python train.py --rope_base=31700.0 --attn_scale=0.277 --extras=["some layers without attention", "paired heads", "gated attention", "a norm inside the MLP", "value embeddings", "hashed n-gram embeddings", "a smear gate", "learned residual scales", "skips across layers", "capped logits"] --init_std_o=0.00751 --warmup_steps=0 --decay_fraction=0.565 --train_tokens=354800000 --dataset="wikipedia_en"
Each number is 128 + 32 x the weight over its row's rms, rounded and kept within 0 to 255. Layers, rows and columns count from 0. Numbers have three digits each. The size before them is the row's rms in percent of the matrix's.

# layer 6 attention query, 384x256, rms 0.286, rows 0-31, columns 0-127
084:086059003118135144118160173153054115112088180187106109041163166124173120146151145167162146113148190111143162131096127143166166142099128084139148094146156165139148141097132123064110125178136049118113117154105141115117202133148045084116171098111132169149094095179130166119142148125144195136126171192114076108180127104155108093160097164136142146150064079173104185147137108144101145160181
081:147095103138153105157168131061116150096131051097104154124117142134150143117239164177183170100187166093180080114170133142139078124129176210129123128142143120166146107098152086151133142125113133122125136118151130060120160175079118120046083120124088170153118114181120169120172139069137052127153119116159102125127153122147157123169060144120158067144129153159134101093129163103109103176158
095:133074154105169104179130168093085120054084166082100145077164157086163125093249121179179162128181166120165117119127177165185117164120201133126162147138139116122088115100148123109137121142069082058056152104128137116125182129107090103066133123112137200190102103169135181160164147123107172093197142164130116075115113110168149150122069133146172094093128103173134082111146118148109078160187
109:163201095183120100151108124047135124202174054115165142190096086109099096122098119113065118145119114126089181146197081077089129117137066138111042128120130150144133159101083144156104148084184220175187104116129110129157185166172132130177112105138101126134151162093103114120117088096132083118085103098104150133136118160120122168146120117115113164148125210093104132166120175121130214148055
102:093131060114065143068125140125131138188182145076123133160145120171146160096128121154152100094157083187109146141120080117135151088140071138134127080079160183185150154088050095097100165136139110170173148181102154065146125161170114146120145147136135130050141177073123123157082155128165080140105156182148132175111120134163131115165119130148091146107162159134116179162142113171119144113093
112:132179120141176103161080174048132181175169063120123164161098091103129130132124140086066115082148091078144180100149074083107153154125117093126089105131135179153139085099105169157090143139167181104190120116090099104115127130170110130133132130140098113142135152102089136110076093142137105190052121152120096161097147130129141152117086077158146146130168146139147102110136084134132174170069
090:110130050170255061149179128105153072248193136062136051128079082149147138128083144090088121154130153148107149114115101121080215185157095128138158067140117139129128149134132127197094189115103113127140100122158102111103154122132116111151093132120143127109164137089132159116131138121086163117155119121105165130094176142082142115124139120129134089156126090107106108109129120110139137161117
098:171102170101151101109162131108165059136113172109156158130121146145123178135145172083134138121172116137143051132107143132120208183112123141142145108141098112140118148121096078154126165128127148137145135147084117182128146150085114160084148126135093144092125179095093190109145100145133105115157147071188168087074148169100133175124043171118120106136166119098143178136177118062175154115117
083:175167159151077083110096192139075091128042154096180148112118189121128131154151148186147189085209134148199097107135153165151173166115130170140103120098136121123149170127150061126102145149144144114206127177095109160131115121131110151131197126075136109167146136117144124164106135126139125067091194149148118185112129211116110146157129142143115139172132124110118066130110120139157162103143
087:176170142141034118138176141146087128100171031117172144115169109094145135109082233125112143119112106081132077119096130109143118110140078098058103141118125094119082119102103155153112110131094208123108130134114155148141136116123119181081145125173184123150102105132089176115134176108109133103127052088122107102115108152159120215147104159098111161132105179141125173099178113131129156071079
100:129190131124000161171129108141020138165161118151127137122161080133139138125090137150203143133124112074071150083127113102162110105130096061117117189081130193128111162119114130113139102146180154079093109119170138089169112099156150102118145126143124109133155151122137128135126141099117093200100127089097109119141074071081081123122169064106114167183125161177127149097076125160168162085104
106:147080172158093110112167091131155137135063159124130086088131124160171183163083106108168142173159188143136144109116134158166142112161151146157167088068137124149108147162105065142152114168141144166152111148157153111155108139071149167112098139092112070072124186054127159088089116140113075133096192141107065146107098132085188112071115073142107126142166141060171118102152138112146092118105
095:116128133084119114079121187191154162130092162094124098125133072102127112109134120153151164112161124100119138110187124142177119124139106156159166116138127110116152179112118135097098125131143086092164129137128095112143116154111208106132084081108100153101158118157190103094127133160145178103109127162151197158113157092157079098080143084131054120181118144168157104137097128138106053096178
101:103172092156190105064196125141146126110120178118180119125084205134114139073158125086129126020085092173119123095114166177127156158111149095159098123145172119095179088092093098127129114100123107117126137115106111101078153139131079122139114109132145163104120135156167134125200092133170111104097167142177182135144145131190160193092149134175094132088112099172116093142161141144145209153102
090:119136075071042142111145118147100194134086200063069083128191115151116137141111094158140111150134183088155110080094104172106115147114165138111145094140101113146141157117113117172088114192158137143166118135145175106121106118073149072136119128102153139153099121114087094177130146156157173163104147159153120104139125122058078081120151134143085063143066111116111136105127179134129056147093
099:136130119117071184081136124083088152105152122116150134157141171057099127144118079123112135103146155110112164098160114117159119126110163108175139098193165153118112201131144175104106163161063104080123059108121112142084111085170116146115148146140092153190101127135134102148182113151041159147160109110170119144148177118147063190160073144085154085113120147150157082148085088109121137151155
088:158152115147155125136123106073137159064108093086133114108139119121141130122201157174190124144196127110160090139178118178132122135150166163133152140150140096143124141140109133109139143105118148086057168149104177102125130177072135138102144131132109130112101147181132121123152144053130091176143133167138135064131149106124164169158073138119194054092119123139157088087112126126141012202142
087:147192150188095115104147085123121182122176117143125108155057107142073096103108095059110143109072098144126129162155109115091130091118046153103057125128081144104091096164127149136142125045152184137156098141145136100119091148121180159137074172149089075140166167093080110096149111082132058140077091084133144188118182145119134162141156152126040166152148182075144143133114157090124217093083
083:171170078172074088161132124053111120119131049107146163158082112107128141129214188152101183145097115107126141100167107109119104100147107192100026136126107106096146161137076141150115155067192160155162113109168124096194175166145108174119121164159106149158165137103090119124145095087104096155111158113150104182131110158162105162151113172131073129160114168092171102177093150128141200151110
087:087087140101046156061153082184189154133136138191118118153129145200106129139046088062130088092134100157123123162109076130111163101145030135107091122144133140147154107134110120100113153117136182157172125165104132148141118168160119158128122145108142057036117172123121138132092136127148153133088120127123151183124125151085164139121145127168074194154142128133140130137159163146093144131133
110:113048167067121138068180107195152103049079188150085099098164188133146175097106092116173119113150133149167085106129165169155068123120148150163143108130150093128077133146147134093137121159076090106086130114121145132109122162104120166116159108104165110079071131146162106076190149162124114122149162148149124099111164118109139122083156144123106134084156098147109158141137140107080020120187
092:130095138090009182033123091168153198115071146152117134128116156114173135133082107160156121112154108126157171056100073116181092101128105150132127120092180133124157091097138150113110128185121106159165115093114161088149110169169101150114149113108080097075063124117173149092089146142131092188136119115102101146132126088132147095107181121139108140096127157130165082136169148119104101127141
093:128115152126082134103113124126139115123125116152139139159100128082095144141154146093155057138205094161108158128098066150159168144139101113177174063163127193155139101121112159124094139150112095113108150163127175141101166167108133067150187181153151208062098152142111169122110195158157073131190110121101176128077103139207121155163121160094200104072155167116116187149179162134086129119120
097:108171152125093134088138185136141149229118174126136147152138125069155106082132082136157074118134169142121135079164042127155184124118137115159173116097141187174114144114077156102112131113139135146140115118117161030124175129148127142123160100121112178115129162111172105106155157090050037133109101136156171091075085147166139137109178120132135123172196123034078169140124156117128135120140
106:175160131198156105162156201085134025173127166053191107104101101131122093156063141172118135171139160087114118109140143157142179135113148137074132137152106128141094178159109106150176141132114137113163054113163091138154197127141198175121080086133148139110139128084086094121114135116059115094111132101152108136085140122109101167076070123157110122183111050119129086110121086121181087147126
106:103134070117129118119106090097127093082112150131110067124132091185102139086139121185163144167129161069145059117153098162177151159135095114115122110125055093137139155167113103154174177157142104149145078148145124128111156112155136149090138105134101143033169128123137196115108171059153120129132161118189128161077143187095091108105149147115101124138136132136161167169095143117184118051105
097:189136224091049068149159157210055181081113110100138159087153153134136122061088093191131116124153141120148191116165103116132140177079092066123130120105145094129100161125138133103142114145127055126115100122127099056154154108198136152085137155100111137105145112096134122136118123108123142098073133097120178109131135102132063133124068111080117161092145056112190106102169134140140046151163
103:086158169111138100161085125140103137115201029126089120135155137103146078092137116094165105134132118087130133086168108111163130154099140110137114120133131176182121123116141138115141099167135113108152150095146121148111140142187177135190120171151138146130102104108122138174157116131064127139131134154118061154128117166182094139180073151125145158145167117173164169174127079092165106091121
105:177168040116099172086160165136127119117099130113170104140140110123138074139217165084086128127077142089054134195135204113200134114105232086112165112146080123119180174153135059135125144084131078095115165129187138183124113157137121162097114150166119127101117135143125166090104109106157141135164160093124073096166099142156145134116085142122068101108066153142100141123088154138147159108117
094:119129153135178139148141100157126118086170135128164158114130089092106125139161143061176120091183103090132132133154121110121122209136168128130138130130149172156124095137093140046115116097136099136072165082130128172147153123176100167119070139173107132120136130125113185162171103105093143119151127109186077081132179124156133153098044123139093208142129184124158121109149066111156176081156
103:126130077157090167106138083176125176136131145158109147145131134155130155134155129151093093041107138139119104075132117101243158172138184103141150072105115228152140127149101084123061142159139112120158140081126138129092115152078122115092144124112107116151132164138145108086100122152122084123108132106180125109081141136121153123086146099228101179076137177175155083113124154200169089136130
105:160148161126146112120112150084169220167138133120106138108123123114106091120148091142094088122127141191167146104213108119074145112111095159109146158095112161168168084134122142131207126175104149113142175135132155108094076093137121129139069141098100087109152132106136163107134042111188146088092128144078099128139117171095101146110119110148175124092168187130115115130160158134125172128117
# layer 6 attention key, 384x256, rms 0.284, rows 0-31, columns 0-127
075:123169138197144157077096150140115149150148104146132114172163118136171164144145091136136140081111078076099106176098102118072127168106111155103122159159136065125074183161086172114131115110057112158118105136112130109158133102129133177106069128168140151153128099091071102115092117146138100135125158117162116098160098140133139154075125107111149153114118137133100114088104150111159150081097
077:084134132159178083161107161183092158166142112095173114097165168116135175135162177132160160141132114169135160164151138141205098119142134131146160104067115153096131153086123084091213123108123056135106142128110092175167193093135077126082193147103100115100096115137161139158122149149110146073164142148103105160192064077066068108135170141120145172102092094171107138139154096142110075212179
083:058075135182218077064098123255077159167088159086128128122158172145163191197160129134175120153086110169110167161196129177107099144162152072152088090088121131140120107115179079097143117128146155136062097095111085152168136115150152108113145173104099120130109096146155141130086147187131132082201129106126067147151101121101133128162124084107127135080152092093103155074149126163100056134155
088:136122160080049138137151046021140049045092080145115149152109080113098112088129105127135136124164085124156065123127161125183131138092057165153114130101102121151164141115088165158121144078124115100184127161159139117088082124151159124171119111128142109154160178079117134131158094052132090111095134139136185103117172108134149117046159136125116096221107124127187116126091148106209110081105
069:112173145134078143080159112097162115073166087181116118150129107125123088130157112117116120109102132193095191152103074090107149154101091117179142103082140182155150160079124178116137174116145082131140134194095157094129190170125157110100145130133141200097170206128156137148127117101157110132132083164172171156176120106164103152178150078164098137092149097141149101163074084143119198130142
070:125183169191090167098167110100118056133096079129153123153145121109162115122108172162114082151118175140136132134139129141126113126085078177111158102140142156084116096140064114134112124134154074144124118196108072066137140125126177102125124143048076074128184150136109140118172137116090153100113079140138151203060116114112111106149162106132136166166130081098104078148127159104149164124131
090:151142212181089109130146094085085101153076111103108124128164146092127081127128113134145106155166127167137147148193132139139130168058067136140155091099140156128171182151079127115127139154131092108127077172141092118128124137172153127141138168140127127142180176089173127175113109121132099112073138122130171171107124034129046114127129127128093131177110131126143164149118120123152164094107
109:184098157141144056124130140140157076106049103144192103124137127127164079086113117155131103095137152128120097130123128154096103178061081150134153082124133141110135141165067120149124185097112068127070133156124124087117140183111183191143100156086142168068196157119172149164131075095166138099104149176156185104081185179169120159121137137134060124141143100150148115152150107147114147112139
109:075116146076170053123169108096182119110092146150127117085113106146144152065061112126135188157117088045128096116130141094150146139131118192148097165069162148115109151111063133139111137085168102131148141096162108122144156113068158119091144083048127150154117116104110135110113134075128147123096189150115133112143144147121117170096157131129148146101133101102157110120076136172145066133106
098:132141121131135126043123128177123150135227168207161146135151110133167149150150133117093106207190104044135087147114134136097112109136148132162144120147088188101072138120135143151117162126058127128124145125135208071131100119136132153102087074153074079105048162113071166127108159137123094144155134105083104085165171163128137095113164181117177138086118105146106116090116115158143095138098
113:102107142066117160192087073097150086088129098070142166077067098130131081129107089123145150171130125103112090068047106083176131109195150137147087132094112107156097108132163136144090169125105120074163153126150135152128137096175103112119133122194141091173126126134079131177159159133108161143099041143136108157162123079162153156145113153110148111164088119150126146084107097129110081102134
105:114137205115105090134147154131225105157010072111083108131122117132161164113126141105098098185197153138156149167132077149137137148120147142113161079148121091125130144130131160144171090121137108125119110184126109135121130134096138125184101138144200164161140115101162168084114124161123119114169112145155139146151070130112190098060205139156105085077117123076170096133108136085094092179097
095:116094087102102155162098106138187152132136046148154126168158133103111081070164120153134168113122123105154167113103122071145128107183129098092164162116144170139105158128155102144110116149153144075141137163094144113137163147110166089152183175128116105130105099149127137151132105121058148062150117153144150151057123157140120137132144139079073158206122175154194162131134100121142042109177
101:183078156173164158069148161152143091116052148125175178141118082093100045133161113108099122103114107138134097182169110121130129177118103114115131101097183186077182112122116154158127122084081104130125119095183146102110155134154145085093134108107108135179137141124132110153120114116129167092151125133099164201082126151187122163143100102138098172090160180123125093159103155169088131145107
106:151167198090101100155147155148093080138096083101130100099105166137111103086101143215097121125098164110101158099069129102178115122137148089124154091132150065177125121119118104135084102134129081080157149170158108125177107116138103090169185161161147140123124155139151112151115114138066118112103187150150165178134184125105090104124141101129081136162105075128198095176105165151101077073170
097:085068121112136152140148149104090114148161095105156126120098073067160069118058175134128158094079154118152099145146197123161141107160090167105118146142152133130131106148144112136068087162130170153130146055139145143114076068142110085138090089111144185169147114167089090151072165042061122152127098065131082127131116149159142135155107116078081127133178109130141151071180108103129158110164
078:062086121117151138141178091178105181144108190117152152094135196131126115165166156118134142118104122157134186148149129103208074123148126091121097167114075165150121105069124138085187131136104060141076065138111099106117165126168106135074132145128132161096132131175138099148125126110120169094196109087121081172146083104095121120193127118185137119123143096145120186144184112132087105156195
084:147043110000070132141125082078130056053121086148152174134074142115133102099135134185126157171110146110121080117091134125176161139130139105110125147104107094148151163184108093165134140155178133095140206160153160143120072096121128143152161108120112115138171143134110146130110129111147195180048099168147118139083150121196121134141133173099200109219089146174144126120114167127155098120157
076:117047130111130111123141027089143048051068032184146160146123090165145087167137100168155126182160115090171112106069131149169143120135099096099109168146094116102082121142141147133139120156124133103109129113126145116128120078094154134109126118103182124072169167148161140156150124102070179162114123118112129124071173102137160125109165181091097118166075105102165137096120123081133087153179
068:162198128147111176086094117007135153150152090071114128171133058079082121102144135149121085070135143098158118099142083127145129139091111188135133111117118131143154140144107157166091107149128154120186103136131120120129094100087101172134106088164131072136120115084126087115176083126200041143108098164196172125126105173101096073160099118113138163127124134118132092104129148111122166130086
092:087143048136168142062129171216147176167159182123129133150099135152128163122138112136160118092054145107114181173158103103061166134191155075103093138133159122111089091079220122142122117159092135183111094084099102135138142129118085140107112131143123117125085136180146170125078139209138164129189135106160125130139117181095160097169114095110138138052169071134078150125165084161068159138142
099:119094091132162203144117128185085132136150123120143177081120124145145170142117188104123137132126157135145137138107094122094083132201206078084114083163153146118131080096140129122152077168135187154121122095140133190135144145123111146085112101160121116136103076161047120120136158172076154124152115090096061170144093114108161095201142123121182124119134147112076137117153146139070142151140
089:082184080138162115073109192120115204180192136120154114130127174107154131107177160161153089096155130153159127217193184139093125158120185089088076070126119079110154140116129135126165091160102090159065153068075072096127143102137052096112134121184083169093086115159148121147151092154187041118107144147183168138181124122160133105231114157161136132105094116175065119135132099167109158160134
099:120110062123102164112192164095132166133000168101138098129096105037133093171116123090108083094099150096136160114112073114150189101149145133147133101137152176136186143134128150116089092111111120138134151132152111101083122125155088051153079090154145119136121152147121109091102140160164118113111105143104086104127108133154152105134141022143165158154131132158077130168106141091111131105132
109:066152154049173057143086086102071190148255140166133131138139142131133136078096104144107112120156121142120109117114185136164111085066088154159132125129155111134136137138059160131123106100130084113112164179154101105173056140118181112158145108101076089115187147113140102154108126101072161112095160218140194146073115119094126159084143151090107172126120165105161146167079153138141104143163
109:082113165212106142125084109181174091147144139178131084109146162155127142096139080088176152166119117106079152134065076148154151157132106091144152086149165135126073141094087100114163140158166048122151132148113106132161177120131110126143164125126111111050135123091160198147128145117143160093105137136139164155084170151133104174091116127136064123138111088077122196084157137110150060068122
106:131117099164128140172156075141085120121119105110099162083115122068124147149169139137090159181164103070134084116109073097108129119137175121180118101104139183159051135106148129144113135140101173149136160181058055138147113126121139150154120124113146122172122151140123152084142150110054184134197125128117098089090147140103176112112174104110189110078169189112132092150181130108122046042173
117:119079029151123155051149085160155148177174190144120129152142163127111159189113125099133134135180056098105123097137130141101141102110131142123088158110141179119107112103112072140124097119072157144181106098129128135142144094129134162117149117160146108084078125159099080103109195137094146091182185105097104135118091132095150156140077136083172130153145145089106168097169124152119091114107
105:138118157143154106185135139172098084177074097072085097145129099157164082107099068107126148097174180135102088116086095112187126142160158103149184117070109131162177110129152076118165119098101088109096139118157137090130181120112086113116087143093094165099137163124205114141150143123195078177125118156116146122145178063129136134114154097130083115173133221117108125178108118172177132091154
089:099067134116150109112129142087031080101085106051120180187114122105189132190158169171139074114145132165134127105141097125157096148105135130137131108133137153107040157081144180085158141153078125151101115075135071157111138157159139144151116112092161169073183168121098086058161165092152094140153069117124188132109115115129151176137052181095181130125088135168115162092097146099132177127188
103:085096171113103142133137116129187106135139212105104162091138127171177147117128143111126179142127086044108140109110115086173150141173175089131113113120140129140116122101137115140095092127154130159208170129206142148186123078110156130118144163080044145171093134165101137094082181143116175107136136129176141140122166127100174096110191095112148161142109108108205166160129102133138090117154
107:115097087153099130067152124137082173127186126159140119162103175174163179162170108135084206155139140109124095124053100183146084121134133062125121138108106190113168089071130129173161090081083150174157121168114167145119140125087081067175111163103122198080056120113165164106117109146122135148111149070122159117131143183134187173114144140118082118120149131068121125131141121126137078082055
# layer 6 attention value, 384x256, rms 0.324, rows 0-22, columns 0-127
111:102219159155189121151122146093099101169096054131151137104144124175102092041135066138152089131163156085072099137119162088137114170093109127152112139131152177204159151113140186086101164138126096162096183132136132173142139147123102114151106186143057140140133117098138150135169116095184103117086098100109112096156158114114134061188119112149151165091170163147099154110139081128107164135062
121:202140140095099174155107140084187155101172086195142111140178148139056134098130122101105123212142117111168137081050124101109142140104141150126100148089136105157164170143124109166160105114154130084220150105115115162132112153109123162107139117145088154072109093105108133150103159110157038159103123153117077128168079106132164100110150133140111164133092082139118170069090172144139116159097
118:150157152142091068059144200048143153035135213149122116183129177103070158125113148116123136088173093139141145100136132103092106121054090129161126207107144105155109096150081172130145137121137116130113132144160172109115123132159076204134151153100129061117181161135123127073133093143160074110131182109126153122118128121176105140119083102083135106095125094154131117118112108111134168089129
128:145170148107103196138127134124065181159067109063179179137163078122146151107126124129097093126081134153110111162130114182131169125133121148140176118167135149102146093122145141127194142146132138188127147123126138115141168146137140055112120159087111088144120144114157122135122100141096122152140173191141090081113147081085104174141156137140129115124172048111121143143149153065076126119157
126:082134140131140102160118171131052154104157092139112107125131135113151135180160142119101136161084169091140126145152107174166125127170123113146121123111097128108147174109133103105155129132119150100104121118158186130158113148168177124168114124076144176142169156125133096139105102176166098113161053167113115133083137079127152152076088205108152133067137160174108078138100137080113186140095
121:196115051156146122140104136194173122107140157141129097070117131104092088107161111114077147144125138118095128096108155122125170104060170110114137122109030148061097146117094087171129159130129142131121068155077114103107113123125138118122169137146065098125147148150131147097109126079118104104108107078106144163100152215183126094076131129108136141139154111102080112101093140138150171101131
113:128127168134086137065115132133103127111150161112098116095139084158123144176113169107122123168074122100086098172089133110111182104135156106078178102184139099160174123210120104156140133098143168193199136094161129132083081158089096134073133104167124164141119155162116091104152171096158113162152134114113101113166182126117166087119112131121127077144118152129063094070106188133152139106081
106:081087179169171065106100166111174104135132171109076098153115131148185142157120123105239092090191141143164098149080145129109138142152124061136136068134168196120108156098107118067099163124083103106144087107137138140118152155088128102118154102072143171131113103130141133173154196128154135093109122119142155120091102160117174100144109134139112168091107157125209109129123148134101138139089
111:165068132189158105143128105106151119075111151085158117172153138150102055108148139113126136125133155136092120081099122098157119138133094091132117090073171115112121169085167157144090074093132073158139085102144071201159148159115101023078119147113084136084171074124195101095122133155128157091089161117102153119103139132082113131183152150100126150129129119173160112122094158120100143107143
115:168167112108127117109151163114111127104186135175178153102113107123120165135128175140117066126070133102051117166109091142104133071132105123165164111157094131141085078146088179143166132124147075144057147100114114201122096094136152109182087128128120124147150092106145192212123135073122118193136147119136130056139174124134145147075121128086137093102114096146118162134150128152142130090126
112:176136101082144078136120183156107124116181076121138081139099150057164152145113138110127095049129167137071136196134141094086100089098175162129133180118123119210162099139133152089187145155158133112137156115131140132172149177136073052134136156122100090113151126138149122119136128150134073103149123084081162125087124101117138102060187111103131134110089078164161147105120162083173124097098
117:128166180109133108177149133115151078160151087076111147097135095150087170060149122099110101096074137118101158222182087092148087091096081104115117164113114084140182169131130141109179143153107139118120189127161085192119094115137114107206151175094157129094154103160161132145158092123095117073160078146147154151141177126100099155132111143091171132130144090097161135154158147149074045102172
114:146111173139155148062118140103149140129101126133108139178139176105144124096168157144160110151133105120178122200105140122129118146125145111141151098120116105104032198124163119088178185115147094138077100084103165066102091130204148132070171101080124126137160167154090125108130156068199077104147128144097110125114150142185115084046121149130125083084101106069189096152125130121146109158106
112:187113092169079180124140109039172119118094201114137160149105134161097115117104136117091115110154151146120108051091091125115105141195152079117120080140131138143098131084110102165099116118137115148115112142134070183130032122122152085126107108145139190127110098115123105123109152136134117092141073044102169083181177163162155119151136111111075094170101135141196124110115083092108162131132
119:123182102129152139088182125099105133156186123087119107148137112137144142127095168105147138098150168155113165142131119127156128175188111099139158145121154157124112137166200122169188067183188127132097133118180155122134106122162152113138124124147155118126123114142089144124098161104167108149205082090117137092112150143028160130138132123018089194142093184163109152144136149113121137091106
126:096198102034174095132132116136077155145093136087126128182142077142176116136117119147127127119131141193119134107076106121077116148134122164126117080117187109149117109120137139161042170097136095103122120130077099131137101179153119179097102091120121163134146152154087073073138096109139071136111164173158141119128151145111166070161139111157070110188101097166073139128097114165107132178133
109:124135033156235125155132061139070093121111182116128087106080085108116101139142120063151137143134091118207113138106112108118120112138116099072122157154128152113132142106132130145181179080046168188115080096123100159179142074107121128125091136160150118102102129170174121108071149170134154168086083129097180143074170116158146167140092156091097152068142101165143123077135124072098096126152
122:133193166097152076137143110167132118150065106106140157125112148106151128174141160140086124174069172150083126130124129088150123069067093160082104110055151104155134098140168102136139059101115112121081105197146102098154129099142157134087101139082159108125174135173143149168133138192119227069137175146135157106141138085024118116095156100163136116124118112101144167172152088172129038132144
116:130073096099140119113115093114113150093088092158198146115110099132134157123115118097100121104141120102108025184108097134110129163128137102107114189095169146130114161134134158122151094193112097072104154085139153113120203176122131140143145106071171118088114142080099160183109149151126148066112119182115093162075142125129168181153169140122112088136132147121092094144133126160050137178129
113:090164184097147132117127073137100096144119159066104125134141154113135178149029135119129137113172130129102157128062159124133129104120118109084094129137135130172030081146119143094129105124184114139083100173087094177154131103131108124180123143105170108153115148116109117137147081165163087124100091103145127127135086090074103088097123102068116142193094159104158123150153153130097174075153
114:148212095141067074134163135102138176099180142159135109165126133112152086107103092148156097076117077109122090145167099100062165177102144090137117093114185122138101117187113094141121128064100077120134105131097167098186133170118143135136134178111079126187110113100147111069158124178141126111123140139126159131143161142154155166136154094153072165112153066127143137131109141147175161140112
112:116121069162117141196153194134102133123160108098162153156132138076104138098092149133138177102101101161099140130106234175138154194184136145139140106140163139118075069097084136126046147105162086111141109109117147097095142113119198087126163164138139124100137069165118111074129162122169072177129138105113129125138100119148123133092166110144170088144156175113108161184137128144128159122104
111:100095141134158067138125158169170138083187040113167053135112105147127138163089138165136135131120120153129145183130168122115131159120134178110088117113082124149149136156126113115142163128152076091090113114074092121154134116098104169143149173116156136088165113123163159113115106139211129163085112127078157162162138064091089073117104111115107111169093140127082117150059123080147227097098
# layer 6 attention output (transposed), 384x256, rms 0.348, rows 0-21, columns 0-127
110:175123137103164139130164090109108133160167131125134145148069106137068052093114102079112094128120110157091168106153126126139205118133126099096120118062110143096173159134172134206162164075135151106181204090061074088143087151106116105132090140171073105109103107157105059145178123144182090111145131146056131080172100105131038151136093151152129145158123175134064137062105124109129124104133
116:120145117081084143205137165151155127138166096081202187115126140125112091155164175145131112151123126080105159132080121093176167083149115150089159142075109193190129118125127147167093085123202135134123171072174157189161162153091175128105117113114150156104101109095115176152079129146135124055140050166114076125104063118116110075179099128151180181184085130130125127082073108138164128081152
113:181127167152065096128112088155096160089113129130115125141154109134128140109113098125133074141103107137137167124133105115087140088112094115065099100110181121102137154123084096154134159118075104160123151158116102108142110087151167185094109146087107113158174111147101161151121121147135184181115104174120171145077115134111097124121112160073132150189148152158168149136069108135128110087104
121:111126153127132165168108108087178110188119130133109138134080103148087160076103130155098157136136151103109172144150103130099142126127048129163101151089147100148120129139112169099125090143129156137133073124118147135127148149096183108159091135141143128108152169085116095122099174135163086119125201112110128096151140153057098111171184158086176152103169115130097134146087158146063099128164
116:145146077128159125134141096142100162154164163116123074112158085099089135161145101132093148154151155113126123141165111115073099176090095068144155130120070163106115123155106169164141183102092134149068078152112198150121230157107155135124086094131138198222177176126097101133087107034138092104169060062153153103132086110160161165153058137119151106045168141151129114114086151146122136163132
118:144123142143131133085116122157134063099182088115187163100144126167134096076179200125145158113137132102102071082111186091163188114141176102117176121137081135136121134100126066085162115149084077108120099147112094168140156152109154200139163142162141140125103106156116162143141116111114164165160130189160132154131160137164106169175065122139073097112077118102159110094161084089141167075197
111:105149126159124140188121103152096124115134114063106120086107105136121162098140176139145100130154169070097086120107179101138072066127180142138100179110108104179072108154123125130105152107186121167150181174121167108093168084084100118133179178112082117093103167104138108121129204043107121139167101182137093116139191135158153089093161129148132144132147148109110123096111125083105172115155
109:166102078128149122135155183141166159138125126141091108164127086149144136146143130071120096103121077142128136107122101158217131160124143133114045110174121170108142112120151142143124152074100135095158185076165154113161159147157082076074090080095018097055112201079183126060123139114166059128119094117177146142099175135092140157093133097134149108088109171189083166121179135172118198134116
114:177133153128092105104085137078158157130123123135100209141103124178139149123118130157163162073135095154126128121101101113146126149212172086064094100180132185165067131154096100119086098127094093121065172111172129119164109140127135171092153177137086107088116107145172101102142135157147048064140189095133088113152141123104173135141104156077141142155111138175100139109116059103134083100116
112:086128115148122092137125103119126113085119134157184101114127185099109142105096123110154127191088159122100130135107098075103081099110108124124110093116147076118123121115104112129106176190168095108096146183197126201108099119134150184143119090082127150056139129080147133132137135107088126121163190090081117129102171133118085129116155150132133226129141122125136135105083156058145116123095
108:098163152136148098193118163141146112151116128119174113139126064114147154164082091204112097139127146083099149126138094121126131148111183054114131090146121112112135159145136115165126110149144106163122146113197112155130082119083186087136126115091139121119160086190183129112106133114157128155127104131056115188159052105152110074121102098115130141152118197161097121111081119124128125147134
110:100133081091178122146166103095140122200122112145095104129083130132093158117137111111119120159095124124158112084168094141110143097104195103097108105109160122151122134187118110106108111169131156211153161173177127068205109108104063082139120118155196102098128141126187069059131144123153102170107154061107134093139076101104113114154091118089151126133178094115141167160129196074102066222162
117:059180138095122082106107105151209106094121077152158111148182117195133165175120053147156120110073118150181149177198080150157112166135144076107136130136109106130105153110099112114153174083142095145166097157098105111118203186121140120086077097112156122103112150155178208145109138131091121121161069150153144171124175129106107130113130102148097129167193127186111083121066117110111133122133
111:150128088113122159124095104126123138126079163125162179195148108104121208142153151084175098065111095145178078182153159116179173116166119112121128136114161139185142128160061113096124148103161143140168137144193117162165138158118057150086166142171118153119114141135127176049119135127094070072164183115134144129117195118143118168178088148116098118110142121151115154097156065079168118143136
113:115111143176218133119131104085119093125128125133177104180176136113141108116074158088073103156123103164206137096177162091123081144115179069104122154161110122070128122159124138167129091157130138103128175101118186177100161133096152137131130104119099125158137082162161187120135105091172159105154107090091124109105104084110146101064145156151156152077067154148150066106109116151123106144108
129:128123119108141171129130116100127151124125111156099196136115112137147111107155155129081138021112193100062105127110108114125120086135128132141100161124134149124134111082105121125040132066198136111149121072139133132103059125168128109099164085111093108173174128114119140144157119091126123147137136146144062088137143177123156140169113128195111090166116054178130095140092143125136126094157
118:107129162099151135119122103111126091108130139116158092109111136152151182158115099162167124115154094094190120123107103194142163141147143146097143158140137091099118144145142118171121157144090132147129164086091111183141165170070108159094124045144130157142151119215133120075126121089124146073132191106149088114117096073170140188146099174131177090061144111127090150132188123094139084133175
116:123139185171172102105170122078148163201115097088041095139110145112140140099047135185089161170125239106140177133128086162090121050150149154150127154164122067108133102171198103150126125158084093102096106122187142086158062101146139116105127135134141082172142132107127126157088163196099097127115121081119113152170103146111133163184150041163111046109129068103102081084134121103135114119113
105:138137075144083119098139132116159114115117141074106160104163103105143182111106093102102145096156111158127192116205163158119100144115076113129136127155144166139193096074114190183172160173104135134142144080125165123099096163067128070155093091100095088141118102116169175170107100170135175138144112108144116127117139172131151170161075100114124150093084095138134093193123137146144113137106
115:100179121170131118112163090174116126173146108132099126163157150141153160191089112086102096126142130164113098172056169140086113126172146098085222088154158081134112090087126072113080099118155158146107126132101119152131044120098135075072095191131106149105140136188135121155135115120097116128181143114140098060142066041122123120168123087148151080126130146125121066131117183126157101126148
106:142156170146126116186109121123130091063161123075130123134138141161164161142144101105131120091116107126071143113122113079124102140105158116108099085091168182154100131153143076139150114084058133153158122167135129138136090160141121170095045150091096122128181202126091114142136147119105154127115117081185128151123231128083121164145125090126039110176106137186073187163116105137084161088162
108:155156122119193133150112121168102052154160145134121120128160131124119162077139137110136151077128074137125167132132121114094113149158168105217127115140130153108147133068079112075134132027192099111183129141059046172152158166183174158145160166150146093125140083109166160140143087110142176092185172124119175109126135134088156107113129102218128087176113112122131089139121127107098155145119